Weights of a small transformer language model: 1097M tokens.
Each number is 50 + 10 x the weight over the matrix's rms, rounded and kept within 0 to 99. Layers, rows and columns count from 0.

# up: layer 9 MLP up, 4096x512, rms 0.157, rows 1072-1106, columns 64-127
# down: layer 9 MLP down (transposed), 4096x512, rms 0.0524, rows 1072-1106, columns 64-127
# gate: layer 9 MLP gate, 4096x512, rms 0.151, rows 1073-1107, columns 64-127
up1072:57 53 51 48 44 63 53 52 37 46 56 57 46 38 53 50 47 43 44 33 54 54 51 48 50 52 52 36 62 36 55 47 62 45 36 31 64 43 55 40 47 71 62 49 59 30 44 46 67 60 41 54 44 46 38 53 60 54 55 44 40 44 40 41
down1072:40 51 61 56 47 44 47 44 42 52 46 50 61 59 51 46 55 51 48 06 49 56 52 46 45 46 67 65 51 67 40 45 49 67 43 69 51 43 35 54 42 27 47 57 42 51 54 46 39 47 51 38 60 47 43 54 39 47 49 56 38 58 32 41
gate1073:73 55 43 70 44 41 64 56 57 53 52 52 61 42 56 52 61 59 53 29 57 45 40 46 63 51 45 49 41 43 50 57 53 39 39 52 67 49 37 46 66 54 39 56 36 52 57 43 40 44 43 50 70 37 50 59 56 42 29 47 56 62 49 50
up1073:49 58 42 46 51 59 60 56 73 68 59 44 53 54 51 50 73 48 50 40 60 45 44 44 56 65 50 48 49 39 69 29 75 51 46 41 54 46 31 37 55 61 51 41 50 50 47 71 34 53 51 45 63 54 58 46 53 38 47 58 58 37 37 43
down1073:63 45 46 52 51 48 60 43 65 64 59 42 70 34 69 54 59 50 72 56 58 44 45 53 61 54 50 62 74 49 51 40 58 45 50 62 76 39 39 46 60 49 55 44 50 57 54 73 44 43 40 47 51 54 50 58 54 42 33 59 67 50 45 62
gate1074:61 57 59 65 39 53 70 39 57 48 63 54 41 56 42 51 54 53 56 64 54 42 58 54 47 48 50 54 41 41 55 38 34 47 45 53 58 44 57 50 45 35 28 48 58 50 46 33 52 45 31 44 44 47 60 43 23 40 52 54 53 51 36 49
up1074:46 44 45 47 42 53 50 46 61 46 55 65 61 41 45 45 43 56 59 51 47 57 50 63 43 53 55 55 53 51 37 40 55 67 44 52 45 40 43 39 51 55 54 56 58 52 47 51 46 51 39 70 54 23 47 61 47 46 50 46 60 44 49 28
down1074:45 52 44 56 43 51 66 50 28 49 57 37 40 67 53 29 46 40 54 47 63 47 48 61 46 44 48 60 66 22 45 62 60 60 47 48 49 49 48 58 47 37 43 51 41 44 62 61 50 65 48 49 45 29 56 26 47 45 55 54 49 51 65 49
gate1075:45 54 50 48 49 44 59 58 59 37 45 39 42 65 54 55 60 62 51 56 57 61 50 60 51 41 48 60 58 45 52 47 45 46 39 43 47 60 36 41 46 36 45 31 51 54 47 58 44 46 49 46 59 31 51 44 51 41 53 44 49 51 49 57
up1075:48 46 49 65 39 59 46 58 58 59 38 45 59 55 44 51 46 53 46 55 45 51 39 35 58 50 49 53 51 52 63 57 43 55 46 47 55 44 51 49 62 29 23 43 67 53 46 50 56 52 33 36 45 36 45 50 46 36 31 44 48 57 65 48
down1075:27 40 49 39 51 43 41 44 60 68 55 61 63 49 42 59 62 45 67 34 46 40 57 54 46 42 52 55 43 32 42 52 43 46 52 46 46 60 59 40 50 54 54 68 46 51 37 46 46 51 51 50 48 52 45 40 38 53 51 48 75 51 36 49
gate1076:44 57 43 45 37 31 37 52 55 60 57 42 57 39 44 54 44 58 60 55 42 58 64 33 38 46 47 42 45 41 57 45 49 42 56 52 24 46 64 37 47 76 39 38 43 50 40 44 39 38 39 56 43 56 56 44 43 60 48 48 42 55 32 62
up1076:50 49 43 27 55 39 44 48 39 35 46 45 56 48 38 42 55 42 42 40 47 43 50 46 59 45 65 51 46 36 45 64 50 41 47 33 38 60 73 61 61 62 51 47 62 47 41 44 59 48 53 60 55 32 54 31 50 41 50 46 52 52 61 64
down1076:43 45 23 47 47 64 31 63 44 62 59 55 75 60 45 45 70 54 56 81 64 39 36 73 37 45 62 44 57 44 56 55 50 41 46 40 51 53 52 45 49 47 40 58 45 43 36 43 47 36 39 56 48 64 57 54 48 53 28 46 39 60 40 55
gate1077:47 53 61 73 48 48 48 43 68 59 63 67 30 47 70 48 58 56 33 60 61 38 51 34 29 63 55 47 60 46 32 53 49 53 59 63 47 57 53 53 43 63 35 58 56 51 37 43 43 38 59 25 30 52 55 47 67 54 47 36 59 50 52 39
up1077:64 57 52 55 31 45 49 46 66 58 39 61 48 41 49 52 40 64 47 54 55 33 40 51 41 55 71 54 51 59 44 38 54 44 43 40 55 50 51 48 49 51 49 47 50 54 52 33 39 35 47 33 56 57 41 54 68 66 64 44 54 60 49 37
down1077:57 19 38 60 41 40 55 49 69 69 53 61 57 48 47 48 37 63 45 66 61 46 58 63 28 49 43 70 44 61 44 49 37 49 32 43 54 57 44 41 53 59 37 54 58 49 40 42 46 49 39 49 40 52 73 36 65 47 54 44 59 55 53 48
gate1078:49 36 47 60 57 53 39 50 55 59 55 39 49 34 35 58 44 43 58 50 43 49 52 36 47 52 50 29 47 56 44 47 54 51 38 55 47 56 43 62 53 56 47 33 48 62 59 44 56 13 60 43 65 54 45 43 59 44 51 55 54 48 59 55
up1078:41 37 40 50 49 63 32 63 34 58 46 55 51 55 42 36 41 74 61 51 71 51 47 57 41 59 29 43 56 33 52 64 59 70 47 53 28 52 51 49 59 44 43 44 49 47 54 52 44 49 56 53 40 29 57 38 50 33 39 38 52 49 44 56
down1078:45 53 54 47 45 44 35 53 41 60 44 43 62 68 46 49 58 66 50 68 65 57 57 61 56 23 45 57 56 64 60 23 55 34 70 50 63 34 65 44 66 41 36 50 46 57 29 43 52 49 39 41 51 40 28 52 42 47 36 69 33 45 42 55
gate1079:52 61 61 46 50 65 67 60 54 46 49 45 59 59 29 46 39 52 52 52 59 44 68 56 63 43 45 48 44 73 42 52 49 56 59 46 49 55 42 43 57 61 50 51 39 60 47 47 43 31 61 53 52 41 40 54 50 31 61 56 52 41 51 46
up1079:43 53 61 47 60 62 46 40 50 61 51 44 38 34 47 39 50 53 58 49 45 51 59 63 53 41 55 49 71 48 51 56 52 73 39 55 43 57 51 66 57 56 44 38 50 40 33 48 40 48 44 32 40 53 41 57 38 58 39 67 44 51 63 63
down1079:50 52 45 59 43 51 52 65 48 35 55 32 50 66 62 39 71 44 42 59 77 60 48 42 53 32 29 51 36 67 41 37 46 44 61 58 50 68 59 48 53 54 46 38 42 56 41 51 56 55 35 42 51 37 49 35 52 33 58 37 56 56 47 55
gate1080:64 65 79 49 41 62 63 45 47 48 39 53 36 41 32 51 57 30 51 35 48 49 54 39 49 48 44 60 45 47 48 59 51 53 34 33 57 44 37 60 42 46 48 41 50 63 43 57 43 27 46 67 53 31 35 43 31 21 52 59 66 44 45 44
up1080:49 59 49 46 60 58 37 55 52 49 43 43 66 58 42 55 49 64 53 39 51 44 52 57 42 57 46 54 37 36 39 57 55 55 51 55 56 56 54 59 48 54 53 51 44 62 44 58 42 43 38 48 46 46 64 52 64 35 54 33 47 56 61 66
down1080:52 41 58 47 67 49 37 70 59 59 56 42 52 49 47 44 51 75 54 62 41 53 56 61 58 39 56 60 49 48 40 72 27 51 41 55 37 48 63 59 66 64 40 63 60 52 43 46 55 53 31 35 49 52 57 55 31 73 45 37 47 44 48 62
gate1081:71 65 60 50 55 56 55 49 61 51 38 49 31 52 57 58 50 49 52 50 51 72 40 43 49 58 48 53 58 52 60 68 56 62 42 57 65 40 47 38 44 35 47 50 48 52 63 40 46 42 44 54 44 56 72 44 61 61 42 45 48 56 51 55
up1081:55 31 57 59 45 72 54 51 54 67 73 54 60 27 41 39 44 44 51 62 56 41 49 66 29 42 50 54 31 71 53 38 35 30 46 42 40 43 54 54 56 40 40 43 27 44 37 60 63 52 75 59 48 30 57 61 50 48 64 40 54 43 61 39
down1081:36 40 64 64 39 50 51 62 47 58 40 43 60 44 38 53 39 45 68 34 48 40 53 61 56 45 55 49 37 45 54 46 32 34 48 49 37 58 26 51 62 31 54 35 53 43 52 45 60 56 55 43 70 55 63 40 47 53 52 45 56 47 63 52
gate1082:50 35 46 51 55 57 45 55 65 60 37 52 41 48 60 50 38 59 57 33 56 59 48 59 40 35 42 69 53 39 56 67 37 53 56 48 65 45 33 37 66 40 50 50 59 65 54 52 35 44 42 45 67 49 55 57 33 64 38 57 51 61 42 52
up1082:62 46 52 55 47 39 70 54 51 51 41 46 56 72 38 34 51 50 24 46 44 27 50 36 44 59 47 59 43 43 38 42 69 53 54 41 37 57 51 62 55 46 62 66 44 59 38 50 61 54 60 61 50 48 61 39 61 42 41 48 42 39 52 73
down1082:64 52 65 35 46 62 64 63 67 47 50 53 58 45 52 44 41 72 48 55 41 48 44 66 58 55 50 66 50 52 49 42 53 51 43 51 42 53 41 60 45 56 54 51 35 50 70 50 42 59 51 43 40 35 64 37 47 38 50 49 63 48 63 52
gate1083:44 53 63 48 61 63 56 64 38 49 51 46 33 49 55 52 45 53 49 45 58 51 49 44 63 49 67 57 39 45 55 56 49 40 47 55 58 42 44 44 38 41 44 61 58 60 50 36 45 58 54 52 50 33 66 59 47 38 54 44 58 51 62 52
up1083:45 49 63 65 36 40 60 54 53 63 57 61 50 54 43 54 64 52 67 51 52 69 66 38 51 66 32 55 47 59 39 55 55 39 44 53 50 61 52 38 52 47 57 56 51 47 44 31 46 58 58 52 52 49 59 42 31 57 61 43 38 51 39 41
down1083:53 38 48 51 52 70 56 50 46 46 54 49 40 52 48 49 55 63 54 38 47 61 46 46 51 38 47 48 42 51 70 55 50 39 63 47 57 44 39 49 38 62 42 46 53 58 43 43 54 51 71 66 52 40 45 47 63 40 46 57 67 59 52 45
gate1084:27 68 55 50 60 46 55 46 75 53 45 47 56 43 68 40 37 58 43 50 43 60 49 75 45 56 49 40 57 72 62 49 41 50 45 54 52 33 48 49 48 45 41 58 52 47 41 48 40 51 58 50 53 48 60 37 42 70 42 53 33 68 69 43
up1084:39 46 67 39 60 55 51 42 37 61 57 44 23 60 35 67 53 45 53 51 46 45 54 66 46 43 48 49 36 57 54 52 36 52 52 42 62 34 43 55 71 42 55 41 62 54 36 46 58 44 59 42 53 35 63 37 50 44 45 46 46 66 56 30
down1084:31 56 35 31 50 43 50 55 44 49 35 49 30 51 51 41 67 54 45 63 44 51 53 47 69 54 57 47 44 50 60 72 30 65 68 63 45 55 38 56 57 46 59 56 37 56 48 40 53 55 57 46 55 46 31 43 51 29 60 44 53 45 58 71
gate1085:38 40 58 42 54 51 41 41 58 49 31 57 46 46 54 32 49 32 66 39 47 52 56 54 37 48 52 45 49 78 63 45 48 63 46 41 57 54 48 41 50 59 47 35 53 48 30 52 77 32 52 48 65 66 46 53 50 36 64 37 39 54 41 36
up1085:43 56 49 55 67 49 61 45 72 49 46 59 53 43 35 60 51 50 52 50 35 56 32 69 58 46 50 65 44 50 54 58 48 53 39 16 40 55 57 47 59 49 57 54 37 38 55 38 56 56 60 63 52 57 44 70 53 69 33 46 59 53 49 52
down1085:62 49 63 59 47 57 44 44 46 49 51 61 72 52 30 53 63 33 51 44 46 45 57 56 55 43 51 53 57 15 43 39 56 65 51 59 31 47 45 56 56 53 62 53 66 54 63 65 54 41 61 56 50 60 61 39 46 51 55 37 33 65 51 54
gate1086:73 43 46 46 58 47 59 29 59 37 60 59 38 44 40 46 44 46 39 48 41 53 55 56 59 52 52 58 39 63 34 31 52 58 46 33 45 42 58 66 44 33 47 34 64 47 71 64 40 43 49 60 48 54 38 60 54 47 44 64 37 52 34 34
up1086:47 52 67 53 63 49 56 34 47 28 70 41 39 56 29 44 39 39 35 48 48 44 57 51 57 47 74 33 53 69 41 58 32 62 52 48 59 52 26 54 45 56 69 63 62 35 52 52 41 57 52 56 49 56 59 55 39 62 40 60 46 27 53 40
down1086:55 52 43 52 57 50 59 35 53 48 47 34 37 41 56 69 46 44 37 32 60 51 57 60 66 37 34 45 51 63 39 48 54 40 35 50 57 47 58 51 41 40 40 49 53 60 41 52 52 72 50 57 33 47 51 42 23 73 43 48 48 46 58 54
gate1087:51 37 60 61 48 33 46 54 50 42 56 66 49 42 42 52 38 31 53 47 57 56 41 50 51 38 45 53 53 55 68 71 52 51 55 61 47 50 51 33 51 48 45 50 55 51 56 44 40 47 61 54 38 47 30 59 49 68 61 62 36 29 46 63
up1087:48 57 66 50 54 62 47 54 54 52 36 32 48 46 45 50 43 51 49 51 48 45 39 46 46 45 34 47 57 45 51 70 55 51 34 45 55 41 54 51 67 38 45 47 61 71 43 51 48 54 46 53 46 51 47 56 51 45 55 47 47 58 65 68
down1087:54 59 53 59 46 42 45 49 55 47 39 30 49 44 53 53 50 61 49 38 57 52 32 37 48 53 18 48 57 54 42 60 61 65 71 61 54 43 43 54 63 55 35 58 57 54 52 49 51 55 59 30 62 58 66 57 63 48 46 43 45 43 31 54
gate1088:50 51 47 57 61 60 62 54 70 51 61 40 52 63 48 38 56 82 59 41 65 57 68 48 37 50 47 54 42 37 78 52 67 60 56 42 49 52 46 69 38 46 42 56 37 55 57 52 48 55 45 47 50 70 47 47 55 44 53 46 57 48 37 56
up1088:53 49 53 55 56 12 60 48 30 64 51 63 53 50 37 43 38 68 56 41 58 52 70 68 30 55 37 41 47 43 59 53 46 46 62 38 40 47 62 50 44 54 56 50 40 35 46 55 56 47 51 64 34 51 61 57 54 54 60 71 50 65 57 44
down1088:50 36 75 64 58 50 45 55 67 54 45 37 52 47 32 47 29 48 47 40 38 57 53 47 29 27 46 59 56 55 61 35 39 49 41 44 48 65 68 42 37 68 52 37 65 50 45 55 47 51 61 44 50 40 62 60 67 38 64 53 30 49 52 46
gate1089:50 56 49 32 38 61 67 27 50 47 43 55 50 50 49 43 61 52 45 40 48 59 50 66 58 61 47 34 46 62 41 59 45 58 42 34 59 26 47 63 48 44 37 58 40 45 71 58 64 37 51 47 64 32 44 56 60 62 61 29 46 53 42 56
up1089:35 55 59 48 49 44 40 46 49 39 41 54 57 54 60 61 55 33 49 54 42 41 59 71 55 40 43 53 43 58 46 55 34 43 43 50 52 43 57 51 48 54 43 53 40 57 51 31 67 48 46 38 48 59 46 59 28 39 61 58 25 52 56 45
down1089:40 51 67 44 41 46 27 48 21 44 44 61 25 39 58 59 52 43 46 72 48 51 46 59 43 61 65 54 46 65 49 39 48 61 49 45 61 63 45 55 59 46 75 44 49 66 36 36 44 45 63 41 59 58 59 41 52 37 37 48 51 53 53 57
gate1090:59 82 73 63 71 45 49 50 48 55 55 60 47 45 56 61 57 50 44 64 48 41 39 58 50 70 53 34 58 40 55 52 29 48 65 39 46 44 49 46 44 50 46 48 43 46 42 36 22 59 26 63 40 67 46 44 41 37 66 48 50 62 43 53
up1090:67 60 43 49 55 59 58 52 60 38 55 57 64 55 58 33 40 35 44 46 57 55 39 68 33 49 55 67 51 50 28 59 41 46 42 59 49 59 54 36 43 46 49 50 61 49 43 60 70 53 38 53 47 42 57 55 29 51 39 49 63 58 46 47
down1090:61 52 68 44 36 46 25 40 49 49 53 51 40 49 52 46 57 48 48 45 50 50 50 50 58 55 45 41 44 59 55 41 58 56 46 42 47 68 38 51 60 42 48 34 50 46 46 65 64 49 60 47 70 50 54 48 67 48 51 56 58 29 42 49
gate1091:52 54 48 48 39 43 45 53 45 50 46 63 63 39 49 47 46 41 56 58 44 57 49 40 70 47 48 56 53 49 50 65 59 58 40 55 36 64 49 54 51 72 68 42 43 48 62 37 40 39 48 43 57 38 51 48 46 46 46 57 51 46 44 62
up1091:46 59 57 48 69 56 58 50 55 40 60 38 38 56 50 55 43 53 58 54 48 52 46 51 35 41 55 35 48 46 56 35 56 39 55 44 61 41 62 50 67 50 50 57 54 62 52 57 55 54 38 45 43 55 49 40 50 26 46 33 63 42 42 37
down1091:56 50 48 59 43 36 60 51 65 30 67 43 46 37 47 38 71 33 44 63 65 44 33 47 47 51 51 43 32 54 36 42 63 55 67 47 49 43 46 62 60 35 49 55 28 40 33 58 46 56 64 51 41 48 59 41 27 46 42 44 52 48 50 39
gate1092:52 58 64 65 47 57 52 66 34 51 65 52 21 53 51 42 63 79 25 61 57 54 50 37 45 49 53 68 57 57 54 52 39 57 43 50 51 43 53 42 69 31 52 36 40 69 35 68 31 56 49 45 44 44 50 41 48 63 52 56 53 66 50 57
up1092:39 44 38 46 50 55 38 54 49 43 39 46 30 43 48 49 61 40 51 49 47 48 44 59 43 44 55 41 49 27 34 62 57 43 66 44 58 45 42 55 64 52 47 44 47 64 46 55 59 59 50 59 57 49 61 46 57 38 52 29 58 53 60 43
down1092:46 43 40 56 55 45 53 55 61 80 47 36 45 61 34 48 39 58 44 67 37 46 58 56 50 34 31 53 38 47 54 51 50 54 43 40 52 72 50 46 57 36 58 33 44 53 48 57 39 57 33 43 32 48 46 56 42 66 48 57 60 62 63 42
gate1093:42 56 38 69 43 48 60 28 42 61 62 41 41 38 50 49 35 37 59 32 57 52 68 51 48 34 43 49 49 55 42 49 48 51 41 45 46 55 65 53 44 50 46 66 56 36 52 56 69 46 58 50 57 39 38 63 50 48 35 65 42 36 53 31
up1093:52 43 51 41 66 45 51 54 46 35 46 62 49 47 56 35 47 59 43 48 39 40 62 34 59 54 45 36 59 67 58 55 60 47 51 59 40 50 34 51 45 39 59 50 65 43 49 60 64 51 40 62 62 52 59 38 32 60 49 52 40 66 54 31
down1093:37 61 34 46 29 48 44 52 60 36 63 54 46 38 38 54 58 42 62 62 60 64 64 59 45 55 55 45 51 55 42 39 52 63 48 58 47 63 47 58 57 43 27 47 48 57 51 51 62 55 43 54 49 55 65 55 51 54 41 41 38 41 51 56
gate1094:51 43 58 53 50 50 68 53 46 64 50 45 46 67 53 39 49 58 36 31 56 50 37 49 52 56 50 71 47 59 53 39 53 41 45 52 58 41 51 45 61 43 50 46 54 22 30 45 27 42 75 53 51 50 46 46 38 42 61 55 50 47 48 33
up1094:45 50 38 46 57 28 27 49 69 27 44 52 43 37 55 48 40 43 47 64 44 65 47 73 48 41 49 54 63 45 45 69 46 37 52 42 40 76 57 48 48 53 78 30 45 60 57 55 44 56 38 64 52 55 55 57 37 51 28 41 64 64 62 55
down1094:50 41 62 44 63 47 44 53 44 41 48 51 55 53 69 58 49 47 50 64 52 70 61 45 34 63 58 40 45 29 50 51 38 54 53 25 52 39 49 60 41 43 68 40 38 31 54 51 60 65 52 55 34 43 63 53 35 50 62 59 60 61 58 53
gate1095:58 63 70 68 44 54 49 47 53 46 30 55 56 34 39 55 34 59 53 58 50 65 57 56 45 22 45 39 40 45 63 30 49 29 79 38 35 20 76 42 57 55 45 39 41 56 56 38 52 41 72 51 60 56 44 67 63 36 64 39 37 62 68 42
up1095:51 43 48 70 70 53 60 60 62 33 32 34 45 32 36 48 47 45 67 54 54 48 31 65 51 36 43 48 71 45 56 40 40 40 69 48 49 38 63 76 51 40 53 35 31 54 55 59 54 12 52 44 48 50 52 69 66 55 61 58 52 59 53 29
down1095:31 69 37 52 36 40 45 69 53 48 31 54 78 62 52 35 63 35 56 42 55 56 33 51 67 15 30 52 48 40 45 39 53 46 72 37 44 32 51 32 34 39 45 44 47 45 60 47 43 45 66 55 57 57 38 46 38 33 57 45 52 55 75 36
gate1096:37 52 54 45 49 57 68 52 56 48 46 55 38 42 36 52 64 49 48 51 52 52 49 62 54 48 46 55 29 44 65 41 43 59 42 32 36 49 58 70 55 50 66 36 66 54 47 45 56 59 51 34 68 24 39 64 43 34 58 52 43 44 41 56
up1096:43 52 37 42 50 50 62 44 59 52 62 47 42 46 58 47 58 69 49 32 42 36 49 61 63 44 61 43 53 44 45 52 45 44 36 41 47 55 56 43 45 37 45 70 35 52 57 49 69 55 48 44 56 33 57 55 44 40 45 51 62 56 56 56
down1096:47 42 39 32 61 56 45 35 55 52 50 60 33 49 69 62 56 48 41 56 58 46 57 59 59 67 53 57 40 49 41 55 42 56 54 75 69 51 51 60 42 44 56 43 54 46 55 49 41 50 46 55 37 64 54 67 50 60 58 53 71 49 43 54
gate1097:50 50 40 60 37 55 74 50 31 66 62 44 43 56 62 42 40 69 61 47 32 53 57 58 48 50 39 62 56 42 51 54 64 62 44 56 78 40 42 68 51 43 39 32 50 56 43 46 49 59 51 73 49 42 67 49 46 66 57 36 59 62 54 53
up1097:45 53 34 36 59 47 32 42 67 45 29 59 49 41 53 55 42 49 45 57 66 68 38 44 41 48 39 53 39 39 58 51 54 44 45 44 57 57 71 57 54 37 39 63 57 48 62 60 66 37 49 52 41 43 43 36 53 63 60 57 36 65 62 61
down1097:56 51 47 35 76 56 53 47 41 46 54 49 43 41 50 39 53 56 44 43 27 53 51 48 39 33 42 43 60 62 50 46 66 42 49 55 48 43 40 40 54 38 66 44 44 57 52 58 57 52 32 48 41 56 30 43 29 55 45 54 56 56 44 42
gate1098:42 48 61 46 53 53 62 46 50 56 58 43 51 37 45 53 32 45 48 45 46 54 36 39 45 45 48 54 48 49 52 58 40 57 49 49 52 21 43 36 55 63 63 47 69 47 48 33 39 51 49 70 50 52 41 31 46 48 60 38 44 54 35 58
up1098:52 47 56 52 46 51 64 38 48 40 50 56 47 59 52 44 45 57 34 34 42 57 45 32 40 49 59 63 45 49 49 69 54 60 64 44 60 50 46 50 47 27 41 65 65 47 47 43 32 60 50 48 60 36 47 46 65 49 56 37 44 57 70 31
down1098:53 62 58 47 67 55 67 51 48 48 47 60 56 48 62 50 46 36 46 47 59 38 44 27 73 51 59 60 49 57 58 53 61 67 54 51 40 66 54 40 36 52 40 53 62 48 52 51 49 44 44 41 48 41 46 53 44 52 58 51 59 52 58 48
gate1099:43 62 54 28 31 38 48 73 54 56 50 64 36 41 45 49 64 41 51 52 57 72 38 40 61 52 53 56 48 51 52 41 64 38 57 63 58 30 49 42 49 49 48 48 58 50 48 34 42 51 60 57 57 46 60 67 51 39 53 42 55 59 39 48
up1099:58 55 27 48 39 69 59 39 33 38 41 48 46 57 56 37 59 38 41 46 54 35 67 69 53 54 53 62 68 49 47 56 45 48 46 57 41 68 47 47 51 43 32 61 55 56 46 34 46 44 38 53 37 42 65 29 62 49 58 62 44 67 48 57
down1099:47 45 61 54 40 54 63 23 30 57 67 53 33 38 61 53 69 51 60 48 56 33 50 61 57 64 51 62 50 51 50 48 49 64 68 43 36 54 49 59 34 55 55 61 61 57 47 52 58 56 59 64 45 54 35 52 56 57 32 67 45 40 53 45
gate1100:57 38 66 51 47 54 68 49 63 59 47 36 55 49 65 60 50 35 55 57 52 34 53 39 63 54 40 47 50 47 49 61 50 35 47 47 39 57 34 63 39 58 61 67 56 62 53 20 50 57 26 56 53 48 61 55 43 37 45 54 42 53 48 46
up1100:44 70 55 55 36 51 52 49 39 47 63 62 56 63 53 54 55 63 50 47 58 50 41 27 51 48 43 44 49 60 46 56 42 57 67 42 47 29 57 62 62 43 57 44 60 48 55 73 48 61 72 54 38 41 47 41 32 46 51 51 51 49 36 46
down1100:56 71 42 69 69 52 47 45 43 39 53 43 49 53 60 59 50 57 53 27 65 49 43 60 64 47 50 50 60 51 76 33 29 44 40 40 39 66 66 59 73 51 59 65 39 27 45 49 60 62 56 52 62 15 57 44 42 53 54 46 33 48 48 50
gate1101:39 61 55 62 53 36 48 55 51 76 44 25 55 71 62 53 47 48 42 70 62 55 33 38 31 35 32 52 58 58 53 46 70 56 56 55 56 48 55 30 46 32 35 47 52 65 58 52 43 48 60 42 48 40 59 63 53 29 33 40 46 34 44 56
up1101:74 29 50 45 53 38 58 50 52 36 50 70 50 38 54 43 33 68 65 47 43 38 41 47 37 43 65 42 41 44 55 55 34 50 47 62 49 70 42 38 57 37 64 52 35 55 45 34 66 47 41 58 71 49 51 51 39 44 63 49 58 48 51 37
down1101:55 50 50 35 35 37 57 33 57 55 46 44 48 39 47 52 32 39 40 45 53 66 48 56 50 33 42 52 47 56 59 47 39 51 54 46 40 50 46 61 28 63 44 60 53 39 46 52 51 41 36 56 26 53 52 47 62 58 55 48 44 54 51 62
gate1102:57 54 60 51 50 47 77 68 64 53 42 40 35 49 46 55 32 61 61 52 39 41 56 54 72 59 45 62 59 34 48 42 51 43 57 41 56 35 50 29 63 58 45 52 40 30 41 55 37 55 50 41 39 56 64 48 58 42 45 61 57 37 62 65
up1102:54 45 64 53 45 41 37 33 55 36 47 46 63 44 64 49 51 46 48 51 64 55 52 33 44 30 58 54 29 56 44 44 73 52 35 51 59 64 47 45 39 64 47 46 71 56 59 53 47 53 56 45 70 48 57 57 63 54 59 34 54 55 41 61
down1102:48 50 64 58 51 60 66 51 56 50 45 62 50 64 32 61 43 42 52 58 65 62 31 63 22 75 52 53 38 35 30 38 59 49 42 46 39 54 41 60 69 63 56 63 57 61 52 66 52 58 64 57 34 46 45 51 61 46 65 56 57 50 61 63
gate1103:48 32 59 41 36 77 44 49 50 51 50 33 54 37 55 52 46 36 47 60 50 53 50 43 27 41 51 53 41 63 47 55 41 57 59 46 34 47 63 62 70 52 34 50 51 45 42 59 39 54 47 55 55 55 42 46 50 37 42 48 33 45 46 47
up1103:60 41 43 56 61 68 52 41 54 47 49 43 53 45 54 40 49 37 48 48 33 52 49 56 56 35 50 65 45 59 44 55 48 44 40 42 52 55 34 61 45 49 54 40 51 53 60 64 50 27 48 36 65 49 41 59 40 41 58 39 67 64 44 41
down1103:37 56 46 51 59 43 44 46 48 55 46 49 40 48 41 77 56 48 53 63 51 46 46 63 46 67 55 34 58 47 45 46 62 50 39 61 61 53 56 58 49 58 40 55 44 57 54 57 59 59 43 53 57 51 42 42 71 41 38 60 61 57 62 39
gate1104:45 55 56 49 46 48 74 34 53 56 55 36 57 47 41 34 68 40 54 55 57 51 48 65 46 59 50 56 45 62 51 58 50 60 48 55 35 53 49 55 36 53 30 43 61 66 45 68 57 50 59 52 49 48 37 62 62 40 69 26 55 54 61 49
up1104:33 48 53 61 53 60 53 44 44 50 48 55 65 43 63 49 71 14 51 45 46 47 54 52 47 37 55 57 40 42 51 43 40 52 33 50 54 56 53 66 42 79 39 62 64 48 53 64 37 39 55 57 39 53 64 55 66 48 45 41 58 37 49 41
down1104:41 61 65 34 38 53 63 38 47 47 51 22 40 57 65 48 62 48 56 66 54 48 46 55 52 54 46 46 61 49 58 55 67 51 52 66 49 35 63 48 51 66 42 53 63 50 63 55 50 52 55 58 65 40 51 37 55 46 31 37 56 61 53 44
gate1105:44 62 48 41 55 52 47 52 63 58 44 46 43 63 58 47 68 53 47 43 51 44 62 60 50 47 47 66 46 56 60 52 34 62 58 53 67 65 57 42 66 52 40 45 49 60 30 49 49 44 49 33 51 25 67 53 59 40 64 71 42 55 27 48
up1105:70 25 37 41 46 51 53 34 62 38 63 39 50 42 32 50 40 59 48 50 49 47 46 45 54 55 63 57 51 55 53 50 56 36 41 43 41 45 54 43 52 58 43 53 64 40 47 40 43 49 63 59 73 68 22 46 56 80 51 31 48 52 62 49
down1105:56 50 45 72 50 56 64 26 38 54 57 25 50 52 50 49 46 58 42 44 43 53 35 55 55 45 58 56 55 38 43 45 57 27 61 63 46 48 58 67 53 41 53 71 50 59 50 27 54 46 58 38 47 60 45 66 55 52 69 38 40 55 67 52
gate1106:57 63 50 43 20 55 45 52 59 54 57 58 44 40 66 54 53 44 49 35 52 35 52 41 59 39 66 67 53 50 67 53 47 58 51 64 59 50 42 39 38 23 66 66 49 56 43 45 51 54 43 53 45 51 42 33 61 54 45 49 44 50 62 41
up1106:61 52 52 33 36 64 58 44 46 55 32 48 34 48 30 61 58 43 48 72 40 45 53 43 46 50 44 51 51 59 72 56 48 45 68 62 45 53 41 39 50 42 51 42 49 60 61 44 59 65 62 53 67 39 51 51 34 40 55 53 46 67 48 48
down1106:40 48 40 37 45 45 31 39 46 45 64 56 43 51 50 55 60 42 43 55 51 63 45 32 43 48 62 83 42 46 57 71 60 50 35 38 44 48 66 55 54 53 57 53 25 66 34 32 51 55 47 52 55 49 52 55 48 45 41 48 52 39 58 42
gate1107:52 45 54 36 64 39 57 44 40 39 40 36 49 57 43 60 63 61 42 62 65 50 37 68 46 51 51 44 60 46 46 23 45 49 63 52 64 59 27 59 49 55 48 52 42 33 31 63 51 62 46 51 60 41 53 44 65 41 64 54 63 58 45 37